Weights of a small GPT-style language model, trained from scratch on English Wikipedia: 8 heads of 96, MLP 2048 SwiGLU.
Each number is 128 + 32 x the weight over its row's rms, rounded and kept within 0 to 255. Layers, rows and columns count from 0. Numbers have three digits each. The size before them is the row's rms in percent of the matrix's.

# gate: layer 4 MLP gate, 2048x768, rms 0.0961, rows 232-317, columns 48-95
# up: layer 4 MLP up, 2048x768, rms 0.0989, rows 232-317, columns 48-95
# down: layer 4 MLP down (transposed), 2048x768, rms 0.0976, rows 232-316, columns 48-95
gate232 093:119110120087171191154114046135083061146158107142085136136162079096147157152099135148199148167156096171185136149117128114090069120155153168182100
up232 091:111163148126118122138158132131087111168149106138190110127185108108122114140149097067163130127164162145136066052099134131185184118181134162128116
down232 101:093156140100133117121121105130128099165099090148132140136151144138085137120112130103122136117170141138131095106107141132116128126139135142128109
gate233 106:109092143158094134104147127113104122101126178132128085118152101093110147128097144129108154138094139156172126120141153120134135153096073150147135
up233 103:110144076097146140166073106157122149112089111163063135133072145135112111184130142126095119112127121107128061137185088127136149140139130100168106
down233 105:102087150164132137173168141125127146209096088129109145141143135130150102134157086083177119104111142148181117063164118076163125104168156111188149
gate234 100:133069071165096117097158113153107183111145166146140121115185135144137087098087145140133147090095145069127155000118130126100069122201112104087135
up234 098:151184208066185125157075156099123128126089115087150149086096106110133193158112119118093142128143109140148149162112093147160124126113163112166199
down234 101:134165140075155167122161165123104063120109160105148117172142183129164163099098100139108147141130123142104136170158194074048136095070084079126167
gate235 108:163151103062155130134169118112200154125112193168115145141152128085108173106159158118113137130108153201078119096113097084082115146050114154119108
up235 113:142097150108110137158198107168174101111139117183115119139118168102189109133139128141098157190107062133115129075157106125070139155147118098139141
down235 110:174119083036180158126165092174122145108187106179129129161123125058110124062122123142141091137087150121135178130180099139111112112141088159148112
gate236 091:088138122083130125132103148118147134138140074092126124117127171152146142119126137136171145123181141116059162150173135125096133134102145073111175
up236 093:081179163073123108114142157096087100140124097085146119165068120145140157127160149156150147078137152141098113173128126066126155157064161145131126
down236 092:109109229144126169089094108119130134114200152152156142168078123150095161165145061090109106158132187109106090145131121107153170174124097095148160
gate237 112:066094065175053141142128122159120160119116146120151106113178149162127173139111136084144152144149114146107189136121085116122122126105109081101097
up237 108:152049066164068100146149129143163137147140142127122125177114135193222141171108066055118149081139104159118150122107110177100101128170170089116112
down237 110:137080131108123143152127137097128179044140100094117150117134096128145094096132072130088106123100140137114142129100198144128152153152140105162104
gate238 106:121178107107086172112128084075128109084142198093102083183149113113103123079133148120168112088088121159174183183127137090120099124109121100130138
up238 101:137183135113129096194065158145162121141142091105105080140179081194138114139109176142087138129112147141095138159116094155086164159170104204134092
down238 100:067110123119169083155094169103152139121098160143132112089100148160127114148110088165141074122128135171159124159104083151118133112136086121096127
gate239 087:155159113145106184103148106129112111104180101134090194156187159151147148149143131158144103093125142191108109115098135117154175179165172145133143
up239 087:172115110117091132096155082151093145099130117097123160122094101133183111139130138155154110080124158126140093108113114122152176073131147141129117
down239 093:208111201141083138167153146130102108114116119143072196097166108159145145161183128120101132154130123095069136137104125172134196139167103104145131
gate240 093:160098102057135114119127092070077102150081183149158149102132141102119121144140143138087103117181121163167130131103144126149093110099144113092109
up240 092:167123088156147185154112128096189157150127111100144172142092108185136121141118153114131094146124129131142120100118104104140128180138143120080151
down240 098:126150114139122163096178092177099122139145087142143138126125157176159129106105114135128131108119092110109128059147158144170115116167137127112090
gate241 103:079096157186121103195126187141158148193146096075152140133128101098090142083071148139118048164130160167128142153155081165099107166104060129103123
up241 102:148122164168101140155130141170135138109112120114123102162095152078110155078092157203088104201117110103131114120112145151149113170140129156111134
down241 100:185111167154105107202127084147139107160175078155161153140088080127162195080092130190126115106140172102060119122137089155166132141079113154146166
gate242 099:080127135127135094082115139072096095135100134088111088101097155120156162056107152164119083151153096136110056122146077127107109089130141171104196
up242 101:162119121148094136087104101061094091162153156125081125109089152194074176150132189134133127052130136138136146130135155118084122117083136110108168
down242 099:100129132112180141163145146099168102088156141149140146201137094202125122111098161136162127119064093137152113112124146172109085054124109093168173
gate243 101:168162057136138129158152159102088104142071168101066169147095123129109199018139180109100147125159158173084106156120100152090131114135135188123120
up243 099:124122068143107154163068101152102155157095119128124131136077059066053120110092149101122114168125096191163149199148156116138135110126128123140140
down243 101:109129165136116161130095111154092109116176147166203097137188129086151083157131117129123137116090128175127113135124127162099140123118165116091121
gate244 097:127097185133088151123141099139080122184096111162136130115118175131107189122170145102119200091148119064100165093132170091104060181105145060093119
up244 098:150104173134131127133133140123073140116066132160150114140090157110086107116135142113091127130104096144170081101138118140123118165091076127171084
down244 095:124137061116116223163067130140095067140082146116142147140132100198100167080114142151100184118186125104192098133139095145122110118116128080124086
gate245 113:104124128144112046142130168176073120111110120102138152126151103184185156117110157096132104134104069163096151167049093115195090114145120155140077
up245 101:184119144165166159112156143197079136179148144087147122086090135124091123128097147094135151132170119065096106192119176123180117175070096139206115
down245 110:096134147045127173098143114135115111131148137157133133082112053218110140115113115120130138105156104122130136168136076130120166061150115137126155
gate246 097:121160156087123109158151158207093171142151152144079081132079113108123107140117071177100092096143109130144133127137143146119080111127119074121147
up246 097:102137159121133149122100130178103160075137132144106168174135096078093125097113140161140107104144184104154157144156153145174178142136114108087152
down246 087:120091185124135164161147097157127130170145174127091098111119120054165134102060108157103129113134124145095123109175131150138146096141149082150092
gate247 098:192131145123116021150183145096125152161086148108122122145140134179091120151084050104110133136104123181173137166109109094117154174178086148126086
up247 096:129098160132137086134123129095140123104172159094089154118095106064152120103100133139103165133106119121215155137144106155115120174139069115132154
down247 098:156171111163154092098118118134165104158172132088153124135113119059089205151152098138161084166142137159126145157151144148077132166113153170085091
gate248 091:046114139157107144149158118141084118077099128129160126140117141108155077189148131116127067077063101083168156124132101154114139113160196176120100
up248 091:129088127160161075106144103138138136126128085099085077140159161177101154077098102178205134125127168139108094166115117147141166117128114124108108
down248 096:183141175106174116105112127128093119112124148118131119117073086118141098105140107188119165093134102130032100132169133124118152149192031085113157
gate249 093:173175130112121167152204101174130067095093110116136086161135106102102093151227195135107127091097146159109131182148084109143129201151084087167108
up249 095:150110179132108090153096175166088156161169142094127191091133127104133156112098108115122143155169132108082162091116130087123158113084152092105093
down249 098:088134182077097116097145163208081166139147151130141136070122093137174172116132145122111124130151184146097140101159101097097132109130130178147149
gate250 098:172136093124137150157130159141124167137115090097156096114192122110202111149129168142123101100085175170067101134137122107125146099186078139147071
up250 106:112131152134083106099158115107153107101049127156090148130057132200116118172141156137110158149129046129134163124138073179143122164153138179129174
down250 111:226164119143141114124117116090172156160113135081189128105166103122141078126128163174151144108097143077088133179095147139113229141134091108088088
gate251 094:111122130074129124159153113124078149065172173066183089138153118096107156105143152132118135165134130174188120114147148110127107142125139120132167
up251 094:069159143146157118104201097108084143130143127127089137157117173180183177099116117159107086127139184108129174129149180177137152083116066171146130
down251 100:104156164126106163123159066123138096130157174159109198090191105110104117138132090144115149096164103131138135145104060140177166115125160159122065
gate252 099:139096128155100115108152131093051092191175129106121163163135173125087123155152179087121141115130117078077113076109161107120075159129085110148111
up252 098:083132131139146128119116155085172093176171110137139085068118135120165031149168061124157105094104187167077130098125165152168115165156129097108099
down252 103:078132139102151080115172173173162121088125087109058111104182116187129102118138145167123135139140137136088136096158127121132153168089095080099102
gate253 102:148131086115103136131146158165123119178120118086100117068133144130139097117066103112124161166152137106133164038093109145153117135143131074146000
up253 094:100093118132130055123090152133123132177133170108125155132073123152140140154163150072121058107124156128107162139145099169134160072103135160093193
down253 097:139077154195111086107091098147148110115121130134136166114112110112087109177109086173138158113136144136117163156103099192098166114097115119153168
gate254 101:121119099184159104086200154149141129136143116098132185091112073188169135092118178103118093180120118162167153143173156127104098186129149188057119
up254 103:138104140151109121118117100098097120136124086126124076118139134146132127177116098181189174141138128106167133098066125182159154092106111082115154
down254 103:106145185101135172091160116112161141104153123102109117101072107100105115100173147114098210112114191148144100126121172149070145201073086119160108
gate255 092:175127114110071179126115116174128107151094121166151112138181078099129107156105146067147157189091105130145100142231153117129130151147154115130121
up255 097:114151072162134106127123181091118112076117112096113109195130105118120143175110132117168073096060104134147135141149110089148158135171159140171100
down255 101:126099114108126088123101160095136086132144143088113133072163101130139141126110168012149177144115154156176112190067101163186074140074086100148134
gate256 105:122198134145143073117089106094109120116164102129179116185106159153137146075100134123126123116137100106184104119102083189165132149105156120118149
up256 103:178119136098103159104118194120124118122123101092084105092124141089112177163120145145126115144098123135043104085098148169118114063123137128102127
down256 102:128083149092110166164121106142124104156068111100068131132104107172171143066144098140137133139162149129133086157118144137041096146151185052117146
gate257 092:165146116102112158106062117139124165064181126153130172182144148157174110094170084136108083077127112192130141165135104098127137112112127137116062
up257 088:160144101079131203154161108117164066117102145060067150128104066102121185157085116177180099158135114221167150100097072133079154176144114149103085
down257 098:147155161170091109111177108194144148110114152170117096098088139146110083184146144130144107114116122138082118108090111156146109140100105095093101
gate258 101:126149133088116120103099145112159135138183093102118146114135136084161141110118178147114111110115148095125097118101114124124183059114160189151084
up258 097:068185126065121126132154122049042124141187131107132123135126093150164114113129108147077069135125158093059186134131164120159077076122130121156129
down258 093:195145099159170121144193116083143123122105082080120132115197158111145158098093069192132135087176084144127088127148116138088051148064096110111065
gate259 106:087140135136120164130155140129197106105096140138116114105194151158091102099086101165116145160111087142122135124166152155155140161107142141141134
up259 103:143090189160179162151092170130154129111142082146150089192087144127148115121115185148054187160151105134128146082106122091113154114091168093154175
down259 095:179143142184099181124131114076141161108148167149074116099125170101127112178126142149146158088117138155155144112168111105107170084153161123108095
gate260 097:055103089149070164194114138153099150130133117124143128134114122121192137150120111119084133096139142127104138114128149159083189075137214137150153
up260 099:167168168088171148096118134152174136151127130132149129127168141154147130161061100133162146103135112115090122109124130077135154127120128128176090
down260 096:176122138093183105090114096054127113152153141150111120150115147170129111160144060144127127071105177079083131080116121144087139127098155109080115
gate261 102:097123119109104103099122073172137127098119095101093115132179112184116170157150068105062120101120085094108059095166132086097149146124154115157053
up261 104:123133073067143153094106114081103088054127179124133121182137103109169095131077106209123156173120129157143115125129138115118167113157137125082148
down261 101:157152155133162195181145141127147100150136161052087137153151171113138147183154126166194101168164048180102144099074157128164114123132155128134190
gate262 110:136087107151183081144079105092131119178123136149120126103131143118165169159093110091105163040090083070143170184133150137150119124162106092132117
up262 112:105111151135112088145117113215163100108166172101134099089196172133078145117054124132128080163067159179081147169138106105174179086096099161080112
down262 104:113105153153164107081151171187125115109110118125130124092101160092122071131125110144144141131102159124090119133171107132166092145149173137159114
gate263 099:146161154145170115152163119168105133124196086143112097133123139196122137088110147128149063139123173173111140121177138075139044086134160095162160
up263 100:150133095183117166127143127085117171066092155129102058131131120131131090110092127099081101129155116111104179110156133175126162144094098134119126
down263 097:132150155131134108168114135129131167140157119156082095105120170139185158197091128114122194118118120116061095102110149150151091143084054140101136
gate264 099:064156088137120102085116204163112104165132124173085117093066133135142129103139095188164101103119160179156110071074129130108129137050181149110139
up264 098:169116146157132099161154141085090063088130095134138094135100098167145118129136090103152113123103090161175122121156097132079131176125079110155155
down264 100:116172141123106162075183133152145149092128121107089138137155152138110095123140155101121119099117070142164129170088175156112178104211154129166116
gate265 101:167182142154127141139065156102076041160102137174081121114085111154145115122148112135081138083163114167102085130059129082174090100147122140143131
up265 102:232170149104150144161148121133099110219187073096181137152166141139135143119093144169084064117165182098116173123144116075161167144112108128166137
down265 103:122125117127113111116143127157145118124105069155131155156112147144236161111114111085127188120126161129108155156110096134091095172157102093172154
gate266 102:161120190142125151105232143113167124133109145112125128112132139079106063120107123109156156124111115130091156137126126130109105136140187146148072
up266 100:151122133106121135110141165098135129108119153078134091153112135104147160092083125139108121087135080087132155078067088107130118145105155120137143
down266 098:153135161059094094141155122168096075126142145112135142162071137109111118140128135029179162141112179107105159090131097090100109147143148130111136
gate267 091:139142122158097150112086103144165118140223123126037209158146121151084238160096155111102136155173154130138142107144138119116043187113134131113099
up267 092:148118154114136117091153088147141164134135127093166071126150134175095075150158117138131138151178119054117183092117191138141142106092089079164123
down267 094:136172144130166119046176156143114115128078131134137115105112041195087140101103077115125119209089113124095121134106071123140122099102131146147164
gate268 106:107057172064105092150096127132155047115148062110099132095133141154154154086079171170157142148118131129150118165146136086128111176156151116109179
up268 105:113130110148134094142159141127145136197149123146142124078073144160068128147151115112162155072127079170045155120083129146114133055169088038174106
down268 103:182144133081177120124084146044123129161157090172131113128133131101096109147173152071085120108118149131065134136146115127110183084127154137127186
gate269 099:129127141159055188172150148137064114077141108144143083140159152101136091129111148165155167182087101166124166102107168077111138082172130136100074
up269 094:168162158086146146178086139131124113135065089201121088137172159185129104059134138155122099150172116148119131092082129128150125106129146100066111
down269 095:118137139116142140172161229097154156103077149144117133132122171143151100118117150105130129104079151097124150144185119177089139160163108128131202
gate270 096:144092145143136113180105166130107115106153104128108108131150148122162105080127086115146122099133136162102116150123143117153135108108112133176183
up270 095:086106126111134118137098116055131142122075102146149107157090145101165160115153064196085136105120106154158127094085071135064133186123145097162139
down270 101:058152105120150106130156141098106140049164185099118153086132134146087150084126100134114115172061164129181086102102123098095108088148182124121206
gate271 103:152092199097139148210107167187113072150073164148109135121071068143176147047128147172061147102123110138128082114091132144182097173159136083129125
up271 109:127125142205076109143080084116136164074065180034112090192193106141103133160123095087153080169121128122121176138084116096120093107108113139034160
down271 106:050142134134137104114046131088109129152133121089081129096098122166053129151150096105132106141090178089142136101152146122104164150154122113144158
gate272 097:204107121081153147083069117122145126080088084174133086084125135104086103156193216075104122116109162173063124120082118115120140138107120108088140
up272 094:119105163177139148079150102172131080092101133098126126144140158101094055157133124129104129075124177111078130154150108103161146091156041126082160
down272 098:127152129117120116118110159103116140136086136171168132122120177157146134123159127139104143154140101139129148136132143113152130146145125141136128
gate273 094:106096155146098139102106083156114100122144120107163158131135082187138188127147147158143156146145136125104109063123193151148162145075140062152153
up273 100:139068137127119121147145051195104095099146142085102116109129095144115085093132149092187116152095167114145136121173138068167130173139164087149162
down273 099:149062130130116185162135126124122128136070155101217106100101156131117148083088174160138115149122181132113152184115145110149115094100074100104134
gate274 113:135114140070152114060107106162152153174125132186168096073142176164111137136138076197155122119115178109120115113158146126161188111140079122111077
up274 112:173061140142130100113123141119158130092132170102061117102105163171125135101152138076153156126134136073148118093172168089083169087127102144110134
down274 105:150052066161125128090116110169077133115155181143117217088094095122119090177146093110168145183148155110077138132140124128155084099168121115099173
gate275 119:077191152128120118117096119163162110119125131189167100116152111166132114136135116165088078154078107145129169180146100076128122151174109162125065
up275 114:156140156151102184098155124077129078132189117083089186179129174113118135160097140086129094131134128123168098144112193174052184075114122123093155
down275 110:102137151156154137146157160149119094154155141100112157135125142120096095133098109158078126126080132161140074127122113105084126141138117140164172
gate276 113:139102105128117098144132116121112146069100170075138133133138107133133138184125183144167092166134144092120069097120138145144134145085106080123086
up276 108:106105128116098133176127161124085152132166053123162180158087143171145077111111134093133123163106137139099118115177169107105136089129097101148122
down276 104:089161116116162103153117165173139135102160151135167116122108163105124114102059154083118097169151151167143153134157115114140137144206073141158115
gate277 115:148164118108083103136163168104086160132099127164124110127100130092155128138143114168090159188125059121133137167106168087188137118149143174136177
up277 116:087117130088137095121113050139135109171117177133120173128152111123097125090140196137151078111149179147123103079158090146127134117110128084145108
down277 104:121086154162122135149083131090095090133153154155137129124124092113142121121137136081116053127149102167073107138164157133128109102142139069165113
gate278 094:094111116155057134174151097146095122052161086128135095186134124150103161120166127135114174158105100117133122122051110102140165121126221163183144
up278 097:115138142119132146167129095147158152096165147140124141130073110177172085091123143174138149156106053068088078124045157150139120073132109081166127
down278 092:114153114158136136135128153105128119153174118142076092149110136145168121149149116198117112190122122160089094127131023098114108094147109155146165
gate279 097:147137087150127110135099132156139111154149101096135105117131099033107154129073143083155079128207178162076136064102121160052209177147133197097169
up279 096:150104129173163167149149136161154110123146132172131104071102120153154130099144076170159205163124118105194121128154096175182147101165177128146166
down279 099:148164142157131084113129101098139115159112062207128108108081108097093133123139116086182108206116151133098125120186093110114123194101168136141191
gate280 095:149102129140123151077130121090126134130197163101114135141105099116160149128112080164179142164113138192101106103114095144140154114110093136110112
up280 093:103132116109158106091093085079167082152134141101149133106118150141101131093157085120141173208083125180069100198110119048106111115124104116185150
down280 094:146149162134140119145116133119089121119126058043104161107088135170167156124082087174107172137161097106101127080127119147135114089098129166152081
gate281 100:114153194112117071192129132121128156153121139093123081129071094099117143157132137152115187117103155147110106092043125094168148154102102152118190
up281 100:104151179110114176145144145102107168186172157129088146080109110099115086061166109120076170176060124166112122139062082154168131137185143133084121
down281 101:153160171086124131153105148171131088199122161147103190126106102109074044139137210079179120082144122148095114141096110141143133133141103152091160
gate282 095:134109122130070118065139128149173125149126157110106135121143144176145127154131180172142147172098095112121115152141144184138131134115111182119164
up282 099:121177160125145101122136117122114064126123123114128108092102119103108190122167130152082122138113159150108129099127175091139165140128100158147153
down282 103:129136141149162123127090114083085076081096171149173095083095157183144137142233098122085141180148139189122095140084154135112126163169142132189160
gate283 095:115129118121125133170123140164104151117092140088164144134181110131130139077139132123120197089129162120160071109128105168149173156158111123059130
up283 096:152130186085104139153088110153084122122126109126090111115171124171113143118118138121101146189131121134174079163102079129095155154195092159035098
down283 095:132118104098146134201133120114133110114097152148079126198147110130133160134165100046120150068075190156118160184147104136081145075109156166133185
gate284 095:232162129109130115119120151138131132124104169130127104159120131124130146124151148118135151113081200139090144131152110127124134129093175129170135
up284 096:061088105142168087125142125134040082138127156084171093150145113128134111102095076123131184136121085112156082130101120102090106134144122137134143
down284 098:127121168158156109098086150131060152095086109149176172146105078158087107179162137168153178102117098153145145112175141100103165133114134123091115
gate285 089:121102096100111088140132130129098117106123155143095060156086117170062111165173143134151047084129113107115142168088152160138079142157126089099175
up285 090:142077076113146142109153156120119119102104132103152134090152094149141097205144106161165156115125132071104096186136187131134129118095094120087111
down285 098:192156096182072146134073180125151153143054152095140089159180112156133120121132128103168145126096121121034162149070080108145081159147139120108157
gate286 101:099142109150144056095128137140113112171117186130127142112116145138109116153092127076047128182159139121115133173181092136109096136150114129148109
up286 100:174181152094114107170238167166155069120088084130162093166116080123128135065165124142195186111164122089076081100103081088138136168091081120096068
down286 104:139149176119081100176163139108168120121126093125080159135109097153115101139097088124140165108094146113118100109109104151132085176090108113093152
gate287 096:143119111158160162073104091071144106161131116113138116162109098151146182149128120111072080157135102125099066125107166119212101099108141150140135
up287 093:121163105139094142151153096125131090142096154144129094128139175184122116160128164097119139123051168083128166157148152091116110112209115097155087
down287 101:133105100157112174140086077150148141221121095153161165107116143086163102158156143134140125140136191096150090133169199133116089123092158064104110
gate288 097:109092164121123084161122121188090091114152137068130106138064175140138152083084135097157099111114134131113188084130072108191115159107176152160120
up288 094:120106057110126122144139143088127136123117156115107142161180152123101129202167095107087163108121124148092100150125119101063155105116124130150089
down288 099:120097075127123159138174149113151146142180134150134080090148165102133113140152185131123088129070114077090110097076074055141139056128082098142130
gate289 093:159160112114077186104125101127177155128178164111133109129135136124170114088109109093130163055155075155135137133151150075149057135104099150167096
up289 095:135099105080138110168115126078157110067094147164131072099157141106153097127158125133170119087145145132121191117136096071087082090125085161185107
down289 096:153167142116100108109154184133062138077130111162136095155108114090181044140081099141170149077170131108177128120156059157137069126184116148143157
gate290 100:125056150121137140122075121128095107085123114094160133055084108109128101140070146148100111128167107174075077136102060087053161172127143125098134
up290 098:124087144164118187082071154136097130092091120170155149118109133145122109172134118158126091117118066097131097109176095131118131137126082072132178
down290 103:092103149088140160158104184075082123166127169161112119111055079135116129104120158105110058089142071090135115149094100101116121168099140073134098
gate291 093:191127139140133120169115163179117079149138091037108163069116140144140161108115108105209136147115113114131027167101086148120117100148120123163162
up291 097:116143153148129099142191093159125082115200082087086163107188122083105132092164124129135108125133056121067171111143096140202142121127123053168132
down291 094:155116153121126168141125121145109117187145126116159121116088136127068096105144084147193179171109139159111069161131091092114157165116165116077133
gate292 099:118120133140086164149176150151110089165199121153089116097129111161165101137093112172116100087157103106125137104102116155143116103163149181121133
up292 100:082084151138048189101126141185099090201200061147117132126140151135186093146102094171097052138124137080078131157070178163105134140137144149099134
down292 096:144181164141128159157113140124099164104185122120100113170053109102132126156160128144127141085119152106138098120132060160147097121136115109171124
gate293 099:064160119183141165150162071097108078136144117166150147107166152149141153096156083129097139166132133082148173125113117119099134126146137127087115
up293 098:147178136116169090112097108172131131136174071116091179076118112151096073200129130111188135148121096149121070098089127105152161151126136098140105
down293 098:085093091099147131090142160131153149106165145100158151093118110103135231156066141144180137140180117157074087176152206135210114094158137130118188
gate294 100:144144109158147170138135161123151129175125107174191136100142158121128114149050108096112167104103149143165107101118185093142153142132133120121178
up294 098:165114123130095131139124126132149140121126165123088133166085150112160086127188155108165141179161099099116129138101103153075111134124090155157070
down294 105:115163179144093132134126153164088150107141118115097118131093123148145072127193130131140135159126085127123177078100117206120126174136123074168135
gate295 101:150119096128077060136132180137091090161148173131105070166157161188102118144086067127128108114121078151090176156126197123078079140151134165118122
up295 095:104106131128129159121071093137087110151211095111160142124193126193198092154077085084097142113153098113094127146160142089113127121085190143165147
down295 105:118154127111072088149171111120115082117142168145123221159098186108176203139199192060105156182204098127113126055131104096106118103088169114165095
gate296 100:119087096147178115094072205135165103127084136202156148128106139103122121087109096165154123156114111059155107084103189103129098140150170099145125
up296 099:138123125147170098064125091108144119154119107145137134068088106119104145115146100165102066113132136140128139135149169089130121149179157085169132
down296 097:128171087184101154053139141122176122073137142107071146101141102090114193109137102144118178139167102076180153178079103104186166169081103204114134
gate297 094:111128169140173181126148201073112115104191141124102082178141139133109127111176104080204192135158099113139113132051131122133104166087156136162135
up297 096:151084129170119133120081155149142157113110160163076170077143144148149164105101162159071099178085168110126128128171113141139068109057105123114104
down297 101:155126082138156186144103161130111097129153108171133147074143136151110151063153187110103142116112158167141140150216126074114121146133104087108156
gate298 105:092107182143071087140120127077151161132132134126144139125200170117168111150212116169101139114148184128154053168168141119122145166081157118133131
up298 104:156193131085116152095130163138111146139136101135036114118084151136140119086159111108157098133155174126123145162127109136167152155125169116132111
down298 103:115159174164087163106124105157102163189126094134123141158147134135163146157167147145104056064121109126149100092171119096151083084130179095159107
gate299 097:056136129092079085129124109133078115090096118135134070132200132107132154157112118129144131177141132157116137165121145209149091104133100128118128
up299 095:111159132112146181159231105138134075109133105109117095129170086086119127129118110144182065089142158130155124177110117190163126093114091156046162
down299 101:130136161126110073203079174158149116132111156115140129135146147101058122137188117166094135085158140102038121059206146162101133143145200113102094
gate300 101:145110160097116124135132112170073100124171161116069094087112102126147122161084116133182152096135148122138171125193130160106117115115153144109106
up300 099:165125077098146126143146168133114118156108110120120111112123150119147135141171100119099109150122076164131150081144102107095039110141115131126144
down300 101:149111112100191140164132238116097093167166180140133114106139124078096131115160116163141160069191103097087098130127091144080161078127085102102171
gate301 099:140083114115121132095179129105136168169041120118140123145070111132106108072193143144120134102114079174118085095138102215153145125106117110127136
up301 098:095195112084108145116061095168114127117145087154086131135054207137169168086180152189144091132110101129162112120127127027123108134174138083116110
down301 105:132152099156137178179119136105133097166095127092135110154104168113132100092153165106110146139078138152131112144143127143156108115091142113148158
gate302 096:163121137135133068020113188107114126093117106177127093140078154178116121113108105139189113125154128152213114151102142139143096115096116062147116
up302 104:061140143098149193194167139139124091199147136041114111149163078090147139120150107174118132106065158173071068151181138155134126127120138166078138
down302 096:128150102085173143185133103048134146140095147128062176164185099140117134110092147153117188119057080129159091129164119079144119160094178142082162
gate303 096:138109087107099129080128148124115145131189149138131116087131120104139145104082124139082113162138114118164137149115142180103102136182177131157116
up303 089:109074076136134132127161111136079090089098134113114125111147139121107182170118084161152104025099180096014166112108115084115103084123172113166123
down303 099:120065112190122143175167133113108149108156128108145136117139087127153154132129136162112101125128085170101110106161119106150121090107145099169175
gate304 092:118153136133176120117124165083143147157124138113153125097112227147222129117200139154172158213131105137149163157129089148088093140134127119121136
up304 094:125124190093159153119107108129093109143135086112064191094125165129135112140119127131124085115085118164119106116138183080154107171180128130123117
down304 098:134120140157130113208154115159161122135082108136094179070107117152153058064115124059144099106140082141111160092124084071167121167136128167092075
gate305 099:107122154098093196085120103111077163169197129128126155133089205026194119123119166160127168103162097142123126171103124142189129134115183149155115
up305 098:130163095114136168200199158130158152106107157225117104124176172128193151154096176147109056145164050182124150128129168107070126165098096153138145
down305 096:116124144144125146146105120143103141136079133114153099144089090140105096157130149084144116124145126110192091133149101101118082121120119147189162
gate306 100:124078124152076068159098103129112150165173084140186104081180027114164080120099166186094136143124139142115141110115104132152097117151185079146113
up306 096:117173059154133122129136114075106098136100143120097083104113113144134152118130139150141101089119107101091162084127168091169099110140177090140091
down306 101:105167097136157124151044156111100130095142166137107061160106125155105081202156137112114178070167157125145159103114151120174114162104097115077151
gate307 093:172085162154130149181126095174079127096084108185183154115089184117118126122050051152099109153104206085185186151184127112097110073188194128162112
up307 095:109120147152187153151166111140092102114075136173161184122086149094155112117074120118163148154125138183152156134128089100077138112131114132113150
down307 098:096106154150194098147170087168125120139078123176151145159071075132158167194120130171093129140180144120208137148151126065096127108157168165130095
gate308 094:148139098116138110155126173147094073077110115120180141134204162112134135120091177064083079082124129142177123142174132168087136180142109092102142
up308 096:121127151164124096177149128172098149158075126163178109134201158160136142163146126101096186148113065159069143120161099131107108114153123125127140
down308 097:148120114153137166115146150131149117094132166117138131127149093134093110108136157141169175149100089132101106120067127112070088124114164146130203
gate309 094:140104140159152186129142124103087105170097117100146118116136156108129138118164126126157132121184138186046096121213138068157155156143188117080124
up309 095:182135132176142135134103158101147104091063159120158197172119137101128172195122153107129143122111130135147093145109146126094213203104154156137123
down309 097:194094150172082135128134148137106133112172070112114197115126119094106143178107138116109130181155138120131126198100145105116131116140101151097126
gate310 096:142111119116231142086116154088094109091132114121126069132145121188152123138161094103093163144142138133119133132108095139101165114119185156132132
up310 097:103138141158131090200154100111134126125130123113184148130103106102125051040105077135090139109150120157109103181151101107074099132142144081137109
down310 099:102135107152125161136137174157152023076113158165103096182129115124112139138135142133165121114149137136133081183164129147090146133129191148153129
gate311 107:137145099163050176085119149128192131131118112181123171128153082137158125125147121109155114204068134112048105038141089098183136150105153144135096
up311 105:097139145086074145132095113166137116175141103155087119128142111111154114131107168156111087185079121121101146120122140139138101098115133095133122
down311 110:152120156117157132159086100179200096111153154139064142085168169180118088146105138070082127129124086118200139148151159139022089099148111092155134
gate312 095:111051116145120166164162110153095131097165159163195121115148160179161153090142113149184212148103178138079139150128107104102167168067132088149068
up312 096:123088106167094121119215101135141183171120141081188121157135140120162121137107148131091145092086187148097125127094064162153229130039165070102071
down312 097:086129148084109143147094098115114115127119138117101120156133131117143088090133097131160115106076105117143109185174106172154088154126131138127155
gate313 117:184117145176100160177144114178138094142174124113129088074137163131104160127157091140176142102184102097116126107157189127120079167101106134094114
up313 125:122106175129081083087098153129143077134106100140203140152125147102078138106152139070105086178122102141170154180108122140163127106082109191172142
down313 108:127149097087168135091118141131130118135119126090138061051093109100108112104122162095122124107166112140112081119112105153195098168090157154074143
gate314 094:100131157156055077144164111131125128149152126133120107149111194089122101166117163102143070113129171198140119052225168116145120141121122176088120
up314 093:096160150084119134151155147142085132089093113121082161117156133111114131102135103167089191118115116111145122140079095173112125128069098104161158
down314 093:124127097138146125140161109123213122064165104098114077129148137116119114102134116116174105135146172120113152099106107145088065088098154155122130
gate315 122:132106143133158126096153159164149171092184143177138084120151107164186165075105141203109129186141107122110114162113084157152114040156126134081127
up315 125:100139125100159119102117108185156119110130114121100148145155108026126139172151128052180121113061142117163111089109137153134129227113100125173117
down315 104:112096107170135145131147168153167155137113102177112086132182151108166109080106119181101127099118084139118093159098133156127096194097135116122048
gate316 098:069145118136160166102120100126073109142109106115149119069089148149130142105177139125097154122164097159112141141115146145130085111076174091091190
up316 092:165156136125139061170144109073156163090149080097116194134157098093161183153108109146100090193143135140123100141131141115130163130157122125139181
down316 102:073083145140109161142138182131140128129065101139123154148099142058141117171177139231142107143141146142088184127149128138097133137158136102142119
gate317 091:110148091062058104118156147087070182115184140074148079122104107170128218094132082128175132210162118123137162149056152129120132137115178068090149
up317 090:146142125189107137096116151110107141197166175154125173111127109156109155088097081139126152156122136140123103109130110124134106131136161118127161